Part of a small language model's weights.
Size: 9 layers, width 128, 3 heads of 32, MLP 512 squared ReLU, vocabulary 989, 1.89M parameters.
Training: a variant of Adam for these matrices, 81M tokens, 5295 steps.
Each number is 500 + 40 x the weight over its row's rms, rounded and kept within 0 to 999. Layers, rows and columns count from 0. Numbers have three digits each. The size before them is the row's rms in percent of the matrix's.

# layer 6 MLP down (transposed), 512x128, rms 0.209, rows 402-456, columns 0-127
095:455552511481536562503535495489512577581494461512509483537462483413513499479443503529423462561529571435493513455458505569458480518499460504496473510564492457532486443488542468458476538464505465444474558492447533511503442532505468486496541540501517583489474515416489493507464529472467534473503553566566405540463464416475509481492502509475527482514445549515512499538473471515607544592464
105:388537484539538514421448567516510492452498543445557555512502503509433507446450511533476524508483534538442490533521482466468549532507524532503542511516519502528517445466490469525440445556518484549559504548475528542439539433551464511492434525473532584454560453446449511476562520414526449509508462501511457442447512538511482549557528452473557548450492495494439485525488538546469512517430
106:577490500500489492624496448498480477456478504487490582519435561512501491470546543436450432532535439530513454535513543442369498454519590474488556466467469506463543516502505529526447506478526548504464487489448564467497516475493532466438563503460473544498514466521529491473484482522418476540518493468520427555480507485540482453467446478481470527520499459434525522506532442497560526411497
094:420550480505457510581512556456485546543451541479556471530455494475550511503536481502556519483508563455460480487440493531513519491541518549509556467499529544489505508530512497468486494462546474572485535528526441480447490535543440548505532462465461457517424528529500478588526370509491532456511463414463451484483463441509508491477471582517474482511481524409538466510534520512446499568402
098:423539486461539496457417473491527526543463572475515483469486453522623494477515444538520515411489428474517457536464474447510497519475393509540535488483483567505495498485552543511518505461556473561502516479519507533536496475526449506476476513573494511530524521523619500532518551505511494471549489551438520502524514481576486438573436478559475519538509538431535559447501538457507467521538
100:531478493520471484488515520488485519567467433509452447504534513479485510496558505463535492535514498533494513458488503488502559576427477543560621474546462528486540518553549548371492516456496520500560479548447510537530516501401521483578501513476544503538484500441529547478534462535454498496550454553519546537572434498518562517571516507493495471476483437462471515433500502458487408456537
115:466545501513434497479431482474496504501520546476517454492548583450542495483518464522457544542540529528633498473489534465446522484499482517510499487570513519504465408496437434530528515510494487546475499627466449536455466548476507448499520505508511574584527485568467589426536440526498425526530495511508490535481494487461514519482483535501486475395496510461487477532515498443532475436497
102:453460545540470489432515487424449523550429518468564524596494489495527492514496507501558538533506392535504504504456516560477505548429539446454436522542432548516507429549468475515575530501548524536442583483540470552521514516534506516578510478557528557500542519524545473554517541503438441525521466539505486494552510464556517488484480548456442570479503487529519499494536564459501508471468
099:492497536480485452450493502533451548505467479485426512510441446452524535466510475470417469501521558489506564464476511526509506494470518512475461524509418499464416486420391502550479518558485523549516476533514440426465533557564529538458416492520521444468495587455429453514539468540481450537483465477494409485435461482468499536522436524493424449489522486522482520515486541439500550493505
097:492465468582452445514454501410546482469432490521516506494535523468551538461600483486548531570476520464464475472503541591562505459562529474488533518474482533511521517518514517532511510444440547509506589496500501535490475499542483492484508534481472496520526457583448469471533467519454472526466508471502425394541540543531515469484509525548492432464443534533548487453574530403493529476431
101:490554458482494502489537494567545468571475514517459476453545522472565511563558553530580445501447514500518554490445525486436537464467516456496508451501550538521476549502492495424456435466586528462468549566533578483441458451480479564420510538477471599536521502465465464466518468472506509476550461476428539511522477464473471518486499511561561450568454484551539455532512522498479516523476
102:532479466475463542495473496473464543527588482488472467484512463434503480463523489544516471541486510523478503497492457495501536481471514510495502463492512506496392473478476457458480502490530467571578510512477536538486450518640464470538545538542467512533515533341425513501500557477470485514538509538460545476490472491470487518490494523514510497532472558495499506486472461439476416525339
099:563517492423484521463489455516516539543500497504516498515523450547475552514509469483480553546456552569429491591486499501486510520540514460444389515544545485497508524475551440548540506485470572462521471569594486434534515528523465477474478495490457471430465518506448508515564494534519488490491578558537559471524493464490416544433509508437468531514564493512470512551476583503467557550544
105:484549557491560506511515504506510527384533458498508550478503467511554505497442515497556526544483567512477478535549533512525480491492501474604530605531503521491513530587499509444525464474496458424438407450510497465498515481427516511480514477553504535513433506548452508441549574504513497486491565406504471525499485535439488478599497472562487520473486500495558578538467453507492495547519
101:537577514446559616447514606507541450493527499513508501501530480511571521509546571460514515419527506489573527466569499566513554533480544484523560513516548490444558537482557556525518487469506499541469495465460508562551455476511526489554448522492482526483557574599447442505505486506498449480491514521426503456522526455473476474518473505456523452490416564512526516493505452512475527503466
099:471515515432542434532449517427531517465535496510551502534501477439562420535462478492515577482481593512490477453492550503447464482546537441494458499616505474516532518467554481457502535487545505503475461448550523515545520498487472507504545498464574440509528456491444471546504515539514500556426423488516480493502476531528456469616492489518588582503471484483509557470488498541517490577535
098:546461444520471540425508488494452478534491497498523427497527514527567406517513549520499481497494509554521456546468437535489532501473524456484524520495465559515486511521521514486537510515572552509534370541455562442521496464536542538521457537523525510585541504453473503435568400516514475505458486537447529450531470438519534538473531544525459580524481511467506487505494513598522501496602
099:578509547531458493478583551542542484527524524467487498520516410530423497522443500502517487472452478481432472516554521564540508633546481529437537534499560586481550485480495482477488579508529461485562480556464505534533533538534470597576516537485507555512508517519473541521497507455507533496504581486592512495550505503513491502452517469487465517568546519496470507514480494557543509545434
098:527530465560515447513528543552521515480576503514566514595528450443555526455564483512538444518478535503473537462508479514539500573517473529509476509502508505482488432465581540512561452486556482549510406435539502527540467482551496460531447557525526484570497505464559477478549437496519520466506543454499581395519494504532478459554481511578479507452461526522478505505579456531469441485520
096:521490499507486481491426545498439505585468578490482465529473494459480521490508442502485421451516471499509495440477536417473435434528520406488514473487530535443532515554553537491538531502483540538529447456522443599452552448500548522540484489471519528504542492489488418452486452546486475487513511538483529463501520454545524465495420519479518554521528505475539469477631478444527517583479
100:510511461523488545552500490464538511465504547503421521577479492560559541521498458436504476542533396496470532527434537450469533567553398560479558446489489509540505522433521533515451511526554500432502511461493576570490528500556547529458514546531477499465496473533524481522468464436486523569500557529476449491494510475473554464478397514496533455501544509458489567467451546461510485561489
101:461439509577438547487503449477495485515471407465498506484483470522499575524589541542538477474511499521424527509486502468500548467475530478498523490496464417505570527457530576500516545439532538445538445580507456521503520487567501504493518504566522482514515601479470475457471464556493499529520479530498460507488496467484611447556543498463600497480476434565510455511485500464414489525488
106:502507463445523493561487490470522508520472527541506472493535407465443517511476537439401511518448538470501511510483411510557461513451504481491507496493541473584522474478524505470540466510515554586607512484479551467547542523510554424485485499486562498486521515418467488501477535490505488448551469421521526576537488494544504549486468473444532591439511475465545467435541434566543483547507
095:543493487475489543475482503473471513464521525471435573502514450455500431538470456468502580519389539524457475488519526517469554494541502508528452541558462570537463519449513427461515480548537498552533511485556546472438482512525506494549582538549465493536436454503406529519435496495492481456484475533498546472448504513473455500490452534432471468495487429546520401462569536468485466433469
094:585605489456527525545526486509527492533492550494504487499467427520542516512519501528529483513514556491461426569497409434530504525468426479511494568481558555535502432516515568570529502500497504560518466468584523459520472517545539524448489497456536486481456553484501533571500517510515487565505518554524435554505473522518509488486535483511453589562511435446499561491490498503486500526624
095:531511561547487502532540517471485539488491489583541465436579472496500543442418554534473503445548493449559562570483509454569560520539449535544496538491562497492528485439511501491466430501492551558466454568534440399497552522396528490525537475454446440492512506499499509586493454500523457462499457450451494448446489553522447474495447543510539518519520474507487519499502523471490496514516
103:457543497565522492532526463538481517537477511452469564477560494528482558466437514582416501539537550460463495505486449539530548493499490507553487540494578504528490494501481548516509506438534540513433490517463484521550600499512542468458500503453553477491501479487632498481441427492546553485442456522481453484462514501468463431513498498429546464454456523432528519487512446510502458500388
105:564510471463528501525522554499471433442560470472524469480549543502506489511448483533533522437496600475496549464476553498479447558533488546443580523543443517454571497452523488517458465496498449474465523483511555507400509442482510502502472475498469462515538533425515521505513390465480463497445489498518452458438441475533440582548422530554513516415501465452495514481506494507460521522550
094:482560410481537513461457558525492517503564503579568492566492514524571445550519524500475476474549605467533441518451449488510470447465506434536446554422531453423557550470521549456454475457464531463487500485527508501509529491554545503542516492515602483480505529508499499450523479440488473477509456496477597476515514425537514461483471546439513515493477518533549481490511435524481470560521
085:545528482493517515556407519532501477522508501523525541519560510505659471493452504503500481450502576494480502536487612454473477469392503477497487538505470494439511527496517587512576490490508483483516527438573540494454533496505508452497486545445497529521485454501459469501467585529488406479523453506494458490517526507528466453479478508441466539542567473526520527486561493486575491496582
107:503529462493530526449551498536501422482586458443425533492450506481516482525555523482462424496486505488576467543466498527443538509500491553553510505554528470493396473546548554483502420434482524465483534498449585485484494526506528562480511508509550462515551547468513500495513410484478426448589444526525559543487536564503550503461572451459519506511479545486488435505559516504541502481516
097:501498518538533556483493507434481531433480510427436473503550502576584534510526479462575504497537504537532573468497551475538499447551542470542452510524499531511511509571529522463542526493524501499469428460558511390471499469557591543541479513525542414529523459479526436530445514511486500582468526466485514531469523530501555544542494542512445527489450455478533560472424470496499527530571
096:432536481498494569576422465514540485542427490475524556554425491540628554474507576460501511536468445451539467483472500520481564518501495531476555505492493500477453551492459494462515471547456515418469490496492546536525494482528517481412504436456514511523509497477504472503481496523508470462503546528470526526511511548572498524464489562520540504489473420498475486508488514492553452554346
093:518481574516492511438499535463494542540506481488502545467517510544564486469472506571447498476532391510539490548450546444506514543442387510527470490484504556535510562455490607461521508508477474492468448387472461506422512476516529488509472503567552472574437470484513472566562524487460459467497451498530484483483421520533510510459466503436484539548495461509481452496523524431517466472540
098:521497528535446507515426463438515538458475524503478520490437487456497540475427483486510518547409524504463499519537523528501525470569531460480477595497502575528498502497453453493516471490532490561527454455561447561511445512478486557502590461424517463464441511553494458501432382536506465517543471484526484477528497478512448554460466525559470484512563488475527503480548469435592531565513
100:566550510459522466462479475534536438475516539515427454523462527482519507477504552481459516482534423444475488555459470442536506503429475496535475436494547595511467527473468471458501515552549525487458540430540531539516541500438480514459472492547446498557477516426523583550476482492509505458426455544422481442457517508539502487517420509525516481529475514478538619426516523522536457502546
097:470480495470439524488572503544547538519510534469519462479528533448582531425389512464511510497543449504491555470562421546486459495520520525562447467441521484461468502488494498529428497470509533440484511508501503447495499471502486479477528488441549452456545565499453588525494464469421459544518442530520481482488438407534482492563491466444512508468551434507529410492477510519472495517415
100:521492540416537475578412550477554486570476550505512470477474427535474462479470427477499479529408503461527557586468509502527568485538571498563504486498524506493486521455500465498476460498553503480486485491508570515535483504507472483501546507527523452505486415548523440484447434486522474491579496489443619506516438533449490552497491563457475576473469519501556552559480539507515505486508
093:523488550471492502446431568456535461462446463514537478485506504530666517537467441503475546541551508510523431547437587492429494498500512489463414495565575570502531469523575528480476488533487494563547475439514497535491527474511488479414442525459502544500521503519541541462525503486501549500532525489562519460552537534497500497459536481489518473504544538500514570448524491500519465572485
110:415579487543444535470475516515581538451522443521471541391490496535497522507512453446566490459512505450578458579453482519580446492500454557497549500500464461445504551557598489523512474476513494502486497463524445447514498567576438565488535518514444481473474484462472514518460469529511496502537558481494563473547485512475493551469507454483474523561491422535481493534533469534541479467528
092:549538462514537499505512497513544516519477506404554548476520493477566473475507517525470513548504521517473499506514470542433512558501493515533607432566459482517508518536522517505456515525521472454544519564486494488552511425532546517536464475531425534546506549540470514419546513517481496534510532519530443520541502513451479523468515555493495426463518485468530537466479538486496529481287
095:491512614461483503489500542482539457514508462435437509452510426508519537506502471450516475499490500478437509463540517571530577542541453487474575557535491466561465509470528433468469469495501440482500508514478576502411509559548518462419482481465552432509486505482529493463521491463459440495567413520469401495499490469486534502512443475495590509524510496504541405531447491465533501499534
103:504523469535528462484550546433596456536471556536473479434511489497502466506435533447487489467524494477540501423501459565467481483529494428526455486552447542458491562530559518485538561499481453498445458477602450389555514576480530544443501555534407522536472523490528467467517506569539509451470535560548498545512475507494555468533452468480504500484511529542508507501474451445457525493480
096:461484477482492442544453517485510473457538540490555482578509420437565511468499516544566541557549451489440515483518616568454563493482460496508489453535475476541466441514491530511489504517483467552454472485490427539545529433527567542538585518455480524483530501462501564518538524444458481471484516562542516463462535478451487493550495467553549544479458492528494511438443492449458512571559
104:435543483514536508533516553526508424458477525499534483365525473507567512500478557465489520475544502507405504564470475553459431515475459456548576537498519529486510485346568517529449494540424527552571503493500571505466465505445511492501493464474544529495532520455466540505544504484485495469478456537449496483494465493534529501477490414513544487438524515487536464499492535501444499492434
100:489496502551477504504500499477481468525469575529526535487507514509510495516393471485479495616485499532519496438463565495460551503440507568506526526497494448437464485489560491569484495560493465463576518508522583465487504477566502502473509490376480502496486486424498458512432425492484510508457561493499527465557509542544484590491519522476547460480518520537472487489559481496449500534361
093:567492533504549477487577509431526470478509568514500431519521505491458399469437465501525524553495472398491463564484461511523518541498478388525453496496528503505538486392544526523526499592475499497493576519482522418462550531550517472514494503497456506483525478487473514479444470461517526455489491503456519504478518557447557526470429466539488608488468423494520524536441500523528514516542
098:576501517535571495483468495504542503411552596445520475488532498544532568459478505553499488487557519546579479540448475491451483521496545429501521537495592575457531530497488533509474481553499537439536503500520486459480493501415508505502424407541453590545579485563509503438463493482479530498493478514450546448477495501535453527557444553512488470493447483483568478475543486501508475530472
096:513530522532500441518447602494556504523484510511511548513534405534453471530573471500534451536455553516499494493566550498433473538456555514523513590512476504467487482479448480451483472433488420439485508498526539461481588514531497578489445533461547438510437414510452516437505482530561533496485507488503551472510513438495526471542503439502533572473474538484496564490509575525546446489511
088:507478497522517488533444534462476494510457486433551511564410482469601459474557516470479498460538446519478548469475525446501486519515514485504521540542476481482503480483515396529473486514528501534458471582454523571495542514474469427418495474515451441474517456426475514489445435491515489515538514480504409528480496503523476518529496463511425624461433518436473497435526490578485555522473
110:470405486536488484448510482507441464513493463450427480525512436507406524536521418551464557461441548522514435496455424483500520447425487495486483523482515509523490516510511515543400464533458487530516463472528443468494470563505472514458553520527497455499478514567444514519567434503486481507504437501533593473478450480462485449492407488428428511543508515432535517483505552513456515468480
102:469512499499532595547511574524466493486449509519572473479508451463426502457560475540464494506484475548483579545468518422415505505495503515455504501448497539485467543436493471531555525391475481498528492534517509415541554572497559538568568478554494572498541505514530500455503542550464523546511483472563552536433500534495544477528483547522485550495549501459514479582535500525547457474520
096:456557471532506486515515502604498499492563465513495461477503503457497585553475495473539605547432520443518460550491535459548589446461473534506395522547482536516510490464474484461457475501551489421509460459535547505492504503523514585553520526459477591495522489438436547520524458476468529503498428506455543529512487530506426563528485504467487466517556517529492506507503417525537537539546
103:557548518477488442535493495551517531439579399575514492521509432521616430492471497562511524461546464497525461563510513462523456519522449478518494559538466515440583590523520464520521541532533486530547494462591461478480531502467505453453529529463534497491495465493531476514474481537554578475565481483524463524492544524562440493460492517519444490505537558500469531520505485529506482452589
098:526562573494486482525482423468521482522527547519529545460567464596538519582493435545506553494503517439498526531564505504486430506460478427468490486537485514532509443464531478453530553537489479444448568459502526483560477458516471396519459507503489543458441495555456474539477515482519526531438520462382516535573524525537445458460472503473542524499470544512555516514474541508560516489456
# layer 6 MLP up, 512x128, rms 0.221, rows 403-456, columns 0-127
104:459551505414558553425566397491531452535484540496550517483498488507474507461487498479453470446518485485436482567488436476568435478518527479520489560518536493508508587490436528442451519534469450484521569474521447536426545417532517498561500499503546489423437534571504514481468492496503513548525542536462558501449506516476474445561508538478558451489506522562476476460545513481526482549493
114:545513455521447521514533487498455525580440501486469579542449536421487497485534478549490480485504518494436520494495479436523448525530512554415445429520538524462462493474465535507488476465486553523460521416402531570461499496503480433520513570573484502492499552496499494449503483525531523441477523480540514474524464510419505553614549531499491530466497528455484538410498455483516447432540
096:501510545423460535490483513575550467532450470604497589484531541480490447479514525403572472389509543488478469545508515584503469493529520570542488521537480494465439553527504524464500442496555558497469552471519549508468516412503518450501481476521504488518520507522440451555524480450564526425508502518532506522496466523476474488534544569465510497481469560490436547468529493517442555456494
097:535391513491454502469442480597498593505476473554441483501489542508477497550543503417534535507514565520446483529529485444436540525486530614527492582502403504490475541486540460549497504552432523486467454500500465461491493522459499440503451549453494491434488482559541475496448513528423454470501488521534527526534476517507444487498522555503509497415508490541497484444450492555477459470519
104:473433420505435501495474517493565528559545507552446517497449595482484449458579469489516511480490537486531503508500436487501472563496463562508468534494492493445571554455493509454484478441510503538483439515452530434473461526455505507485530484444509565436506487651544500539504521561450495459506426470513457461489471488500460460503507513499463513516505515521444497431457479417548493533562
113:536435448481456456460521531538500457514439501493529506517485513523503516473524499480544453484517530494512549529479440457505520493584570552442528459474505507540535486526553487461451555441485517582536513506490448487395534456420556528527498508527513489408490562536513513468425556441485485484511493521508491480605512509514511578564606488482530487458528541449405486455448493461508503477501
102:487516457486513477488553490508503547485516518483553471471528487575478410492616444513542424472477580500487496521489451460493445512508450512487525549491559470484511515421460553541468467479453482509542477563499527554576393488495517543550504514472507412515527517480504519432479543477537596487500505429471548506530435514496496544549470517486541492509527469542416602452498501512507521527498
101:590462507452468575519485459455523534485537550514500581495513477505464447469553467403434602400481512540496486518498507548560514531497528578531470542450480512477445533523431542488470586518494536573505541448507507557538568460485501541522472557498494486540452502502431497522480520508477489533395520430479485570475491496511535474542538484556498509496495522527437503495478544531518471486499
093:484504524493453490513473468520533530477466503465428490482429532541490496463483485448547498469443498466428495555462400513528516479570524553480447415472489508422503422426523472542573480512450495444499561513497401485469492419515457547573500548527509495463488487511559495420498472487489530475455457446555542513476573466486528429501471474488530439519475512465442488534565467544460513502501
097:526511498406463472451550550508540428572524528592460499482540572516485482462526515543432490504484491516559519463538496507532487515505548531458471482425555455529549530476453535421510475412507468512500514526510438472427494549494476512518506493533560474479495472479453459484426502417493529456419536507515449526542386489531481487537513466483555544460463473516529424508476526438495455465496
100:480511479457496551488477457535573424510389461457566539486498489473495427447494415518467528479492524485463553531578474496585516477500459464415518547517512481453478448542483453459500596449468479491439466480532496482479533447506546514525493526467497501465449522498524407521549564451480587527426546492507476472517563544438489467523492526525484496485539483501479450518540546489558448509498
097:541444478449454498536517551558458465484467499569446562483471504533441470484548556508422537494473526524504481498500532480484459491607490510455393485523553519546500532445458543500510491498555449526453497552556500483489488511530455507490545471503485523421467453488503471445510550467572515428483576397530525491490466477505480475527472501488505512458506551551554507414504584494505500492598
106:505444508532515490426538411493537526491551523493475470502504515404485462536562406494505523487419556453497422490494481529523417505544460497455499461439494465503486556527519561467528501459528478511507488465487426580468403456506530490563528512553454492483478496495534510476540525458504537550490546535499493478556537508539457519523454495488574539601441472496446536511466582447510507538494
103:531449497465575503441498469513541463525391411493461472555504535419482543459568460535501479484456518450429546514504445485542486512525457494494468530451507480466454481482451484536517460357538484519504536435487539466490488472541485441512535466465538527455525478460488507486518501496524592478501481523564481508527492511527535443515478540520516524569507472542447417469560441477432537458489
098:489529505397454468540544430480420519587481477520501521485495456492488488452498467472570422517442583510463526521518473502472534413517543514467544540481478525504516535476490502486529514521502441481469585482500505491484494468486459484524388474613452471502484566427512507455496524443510481494520466553515511546551477552509564484495535505520553561473485450514459500491596472414467509521496
099:521527475447537439509519496490479474502508544457494532511483474489512418451532510446456519492472589482559528492497447487525486529465492526501534484493546422492565455518524465451474404495471527537548459518482546505521385468456516425543496519503488543522517493564474464524489469479527474452476487540550487462529430493421514455496487530599558401523488598539472496449551487573471496525550
102:482495465499553517482549549492500536506542476414482519564488489548464504492521522488518500517512469589413424498518486484548458520501568520485499521466493422435511431502566426480453544511423471522514601494415462472537458503512516485491461521566501534473420520493530441491470538503492487480506524559535594591532514528523500485516585519502524456473459489517522580460561497511557538517507
096:523532432537454413477555452522454507472553496465473520580496495526467468502562525473549482472486572477395474492508483491499456520532562507527505457504510480499505484464518457504485481474504512493517400453456529460529561534557523507536506534466440537481480495428492475426491499504504544498495575531577625463565467519498522549450500444516509449459441545447527592493538468539455506485522
093:526526458566447499523543449531531530463454471546511454475540541477498415519555460517503538495485444490546513471510452494466535546475506531436410460471500480497430458484488473537486574485527509497480513497454505588493474550496474483582404498418464438476512509408564544494498450515469470413468537477497541541563458502472461513499554507499546563463535532536521476482495464504411509464558
101:493474488446496488439484488527456453560530474510532541567475512496496518497489515476481566494461535497423439483528524428534500472494520531438541502497407441532506538486513445532501481488509460497453534462547433472497531448499465554517537526516470479422432447503575509435457497546464571522466565499516491564493573519533494521595435520520551481511558512499516515520517549400534451476597
103:541499501491513503542554469488522469454595518540478507444516517500465459540566457402467524478493548445469589480487567487456465499526462493496538434415526450508452500473479498522453541470492441549468468507454483473471459504551494528547470536612535433474524549457537492452465502448454526455445477473511475562528502515515506482604521492502548470448519498498472581412491533464470484512528
102:461446408531526481431529498522471473516499512449490478482483503480456446465515451457453482507422565490442509544511527516541490524588484580515546455426514433478536469444518464470442529446509467499509457409480542502446463522552463458561498490529483583495511535508521425448489470545492509539493500537497503459454437466410453450540494451472517495500499528504538433436516501449490483498585
097:535513474537472471478490438490556521495421486472483455475496512399478471476511497481450551486492554526436494529488494532473446496562469543496446561488497519483483541460463443430506458504549503494487514444461489532451489439505572507499493475579474511474444444541485486464430551571446568507514498455537502481530463491419486495549569613523469512463489563496445454494472404546446462489479
098:415511474482523464498516529486470522452448531532494456435484486532494531547543500487514540491519581522433526562480507458497482456491476498508509532436506459524493539548435511471522427547478554574479581525513512460505527540518567455502470485460529517425443510505567513477495596542538513422512530498520530553485516465468530546592535564483557555532525451461439508511523622486521519456516
095:463547508495579512479568524521520537545514464445528542460527541478484463530470486470470500494444473599517497553561510438493448539509556529490506540421529547520462493449523577516491493512443453532491518540464413487420515445523455460574443577509482596480481487479468481499505533496515524466458568539502517506473481457502509512495594559540459507451440528472575505498475456483465477478575
104:479491484435484440430539506562508493520497429497514518557467545506491518416506483505524595470486502480426552560575501490546479499510449466502526464521524418449445475458515516499530469540448471521422521495472488497582413480469565497531476469511551537504415476608528476524457515519556536471517487445553482484478426480497480511454437473529471520545540484475425523502561477549486524478508
105:541458506523497591462469468561498455482524479457479504564455501503482466460515472484488513488443477474490434515525470478552482439495540563481442443473518457477587435493545509404513522462476417477493494543500483435537461443484499512516531467521475474441516474518544520477488524448486476573388436533564506457461449466498505446532478456466537477498427492520511535460530452467524537430597
096:559539410490454541470552524518420485476521517547491539522466492485485537434550515456473471474438528490437489535478514500451546462488443555499503501488525487538453532525519489480499494396547515496492428505489508481481478503460543465491524529446578488532489560496463517493523444441566518517463497444451552486500505493490496509667593534469508542499518492488513574480485498485607530478546
078:485493492472472393518457561459493479529455493466476442495477500490518506543536435486514430518478493495418472525592524441544419458476578485502522495463495438488458442539498517504511450484535489529497581503508475593528431522501545504554436444512534461495530500552556452502460531546512493517413475474523470523457447473532507534508578511496544431466537446521478558449478575530536536521494
104:490528455419442474364478519480481515535457557427547569565518510489440465506571486516472488477486531495496495517538435521487548503508511461485484474461473469532545558467456457534504606457550431487533567467530434506490523595499493405534502520492538472461504496478501428466497488523484474482461584532478524533466533461477452510471505452505496485525481519577503520539513506413518454503495
092:520491475529546479445477519555529489453487546492523510512470520491505485511546464551493494459470459533459484559530439515472505442542511521516491510533529494482494546476477453454534524508465542503512424450453499497456405555498525464516518518422424556459537485546469554485516517581493526570557458594564421568473531527537547523549503541526547550433530514488476603529467502430502551426519
090:570459466458509558529479470532552494480439445546480581514448521448499545482621514513499472502454503493502464514519467491533574489513475563487442575513391483464425548504463569527526448531439458498489468498439571469452514544472525487518473442491499505452485490529477523523513564502524549486458419505486532564558491544534511486498542559520530500504461583527457454452504494504558480523473
095:519464467497463516493493484551466553533459523438540479504499519442510412539502540391493505471499504555503458570510450472571553496498534501462483496444558452553572508509468456515505430509572393542480531478476507480434406495440491504523522468433469440492472587536537539475472520482465478492488493539503502491474599501522529538499457494523503482490545454585535492475501517451515540490578
097:438503459480506490421453448525525502469491476474480556532534525570481570461506484488521507514514473495447514504547524549504482470602555535484433483521526527590493596532484488512519416512522506479540502492536480501431494450525549552505521519492483438469532491495571563520532480510479514461520482500534576476589555532540437550510500534623563509536479477507483540439543500517511580511558
101:587537410473530456495543529504571482517504519522512487547443484559479491471484449450551581433489485551522562557516508400516500502499485505482479494505519496543499449503435542535502524479514489505482555524479477498587484596517468450484416537478450455507485476554581426525566565476440508467493455509530508552490489498501500563530479468569512469503479549459496537516437505534457481456576
098:582520544488471419501455466556504463519449571471448515548516517389471514426512495451499540466502483465486518517484477520521497480471500521552454476532411493456491505527492489549538501443489481487462531481505558522513573524391497540496465502529460518510471480433518541583519529504469587534493458500535476446520518487503568479555564495578512488510407506603452544464488479537544511526510
092:479532486490561425498460539525488417464468463567440577486424505530454508559533443553502453501496511435512510506555455538515504517522541552462484491510525496549506472573477528488506531492482496504417418510433481512549515548507557476547531478453558541475490479480550507432553492527479534520495509466498510509543429556501528448462563502498613508481468443583572501473515575494512536468537
090:495446496467480428434485428484436490488467497482453492464520515561460541441551500455496561516534571494527440581559499462476478528489489497524505528483433497458475453387483463506472539436495427507493505475549552491497511537517436522510515566442544469479425483478516480432502464523483475477415523456554517583537477533451506511498518548529530486479455460506544414435544456512468540525541
108:512492507467482432490528492464443537491446520470492555570498502501477473529558481467472551441546492538494435592499397473522550482521498480526488422503548475565480521551523578477497530487460459551444517476483521520552454577501496412525501486459520536410448573483517526487512463550549486495481512519559483573514477571445536493546488500555571514496487554572560487451508469531493512535545
087:534422417511498470467545477485514447533501510490533462462484514500455435493526514503459513434505476545519477514497573487508502501529456523466530496558501511439523449468492427422464478475503514518441439486501501498513481506506528547498443597413461498541437510578487514540521585571485539501508389513527544463477527556374553460487493501456498538519582554466481517498461487504535497548474
100:519525456477496460485497510572549449493484472477477547541494509472504486492531516486560515493509582480433478424571534550512416503516469490439516567505450501486516482481427534437506536539523512511510521544515528497512494457462512471509479636525479503457593493505509451515487489460488491410445411413534504577522486566514474477485494564577504487519461527555440542557453484521480463463524
101:522493524504389432407543529481568483571561505481461514528492528496473427504516477531525521480529578519456456452495477502477498514534472485481422536479472480537463445431524515542539511464503446481417546511539546492508500586486528445508448475475491543494484506465462548520516479582487489421432485516530438514570445464483488522442437527537552531483542499556526479509542468548444475475562
107:518558462531459513475512498543502456586434444467456480520518498443501454464568447528591558492500497464453453563571515502546524469520523528470496406518449502552568496513451522510560532482477472544488475431511547581504518483415473520495521461573518488539487470500526526521484570499509478532476434452502529517519465525431492485492554502478457408485550492547469533487444498478549468421551
105:450445460493494521465514542586522515498494503513515487492495500472496509494511500478460487493513575467501474519531442524519414471542498491493526470487492473491519509426451518455480527480514520470468549441452529582434527458470607474531520520420575485441538484474501539499532498532435581474485436481506494465559575503555538550481452456545534517482567446567521469403509580529418448531503
092:640440530495514500468511449505445519522431548529444548460506511520432470529528465478503606522483541502490509517504481503467537518483495581511488543457489489417473534510435514541467545470446434557484495464572548514543484520522552521571465521420525405518418461483481438459479490523508534546479548512503497500531548470544475482549559494521497504502524516583512427504502523487478493543470
095:462480380460452535523566531521521450593451464462536509540487524506460465507483476547483475526524498527494513481574524503486536502472576479476494464518463471480529526556558516444513509526457501567452441514486446557519578536494517466490395500402493487523494580505581450470485486466494483461490525505508471528486433512471534488496521503556493474464498456547516419607487533439515512446525
100:485496425501498510467466498516601461580516503476529499446460524502486476523509504488424513513512546548529441421510471570490527533527511524462450491510469484588482502493443539543482548444537533515505486419554534484401485525475565471553481492473447516470513492528507497425474483549487489473497535549498517482414525479425474535539537521518509520472522594518553527473467481534525548501641
094:547506459502451509488559533482522484461435510518487451480474511513484467509551429521482578487490527466526566478502529511449474372514587513480562490475474500459467555545476522474497497453522495626418458514481505458530555525466460522547473531554510541493447496453501506473496501545536483480525464428474516544507521503503501524475477482532541479474455478469495439490486605530461467360536
093:570437549504539557444531502521429501470482486535477524531447482455489440436509503484411540399456546515439526576568527485522454492489489503463537494529572455434540502538539431466461496481485455553468489498545490530566401460530510469492480496501454492491476493580531438489414492559519517508506427477548477487489531550493480485564479522496483506495476524456510556409546494481506527481527
112:505528450533511521451499500574581536551415430528523510438428505515446502537454469436527490482483508510464526514537454560452433490529446535414418554428541508517472518531472486466498434472488472516491461494541527493515506478525587419499492513474569462479456483512490532530479562555478536519492503410516530479508419567442446459485516459518485479467521507480469424457494487519557457494490
102:534526513502429504512518476466552496514497536499492503538506531523445490430552495472500519397436515580449505469483477473452434454574475517426423458474548521463469527536436507460480473524499505520535509514558430544531583469491537481492512588547474536485502483577521488506435505516565469509484534481576514533479525470523536565511465486543491530502574582586559533537543525504467544536526
097:408451516483461537499471412480503556447512542553459475472446502443488574521489567473484489541508452590540466528501471522494465456538490500484489532457449471465471456421467477492526427544516447566409578463526455456489449465517572447502512506517566512535486526532506452483504513543468522505490518530532543530558494468555502553508525500535608480559483546539528518534503489554553499468537
101:520529432428540483490459529447479464568541524499463538535505470551499479517480454529499598488495495558502512543517480547550519528515508530466504507400521488472564479446432524458448520438533446555431494476473519504470476483526522449528481498492538527454492604526612468517468624527486494520481535509552510514571468459499520451527533465515530482457426468478516493412510517440475496488516
100:541413507544528550435526461545522567484460508497450495492483495525462456505529500515508456522504458521445477484482484425415464518510494569462481527519535526470543531427458434570516417440415507516442507528463451489516481534475521479517515547551525440473447521588468517520430468504464515411496438586510495429528491563546475476535515531522557549521492513529482474504553470430501521477475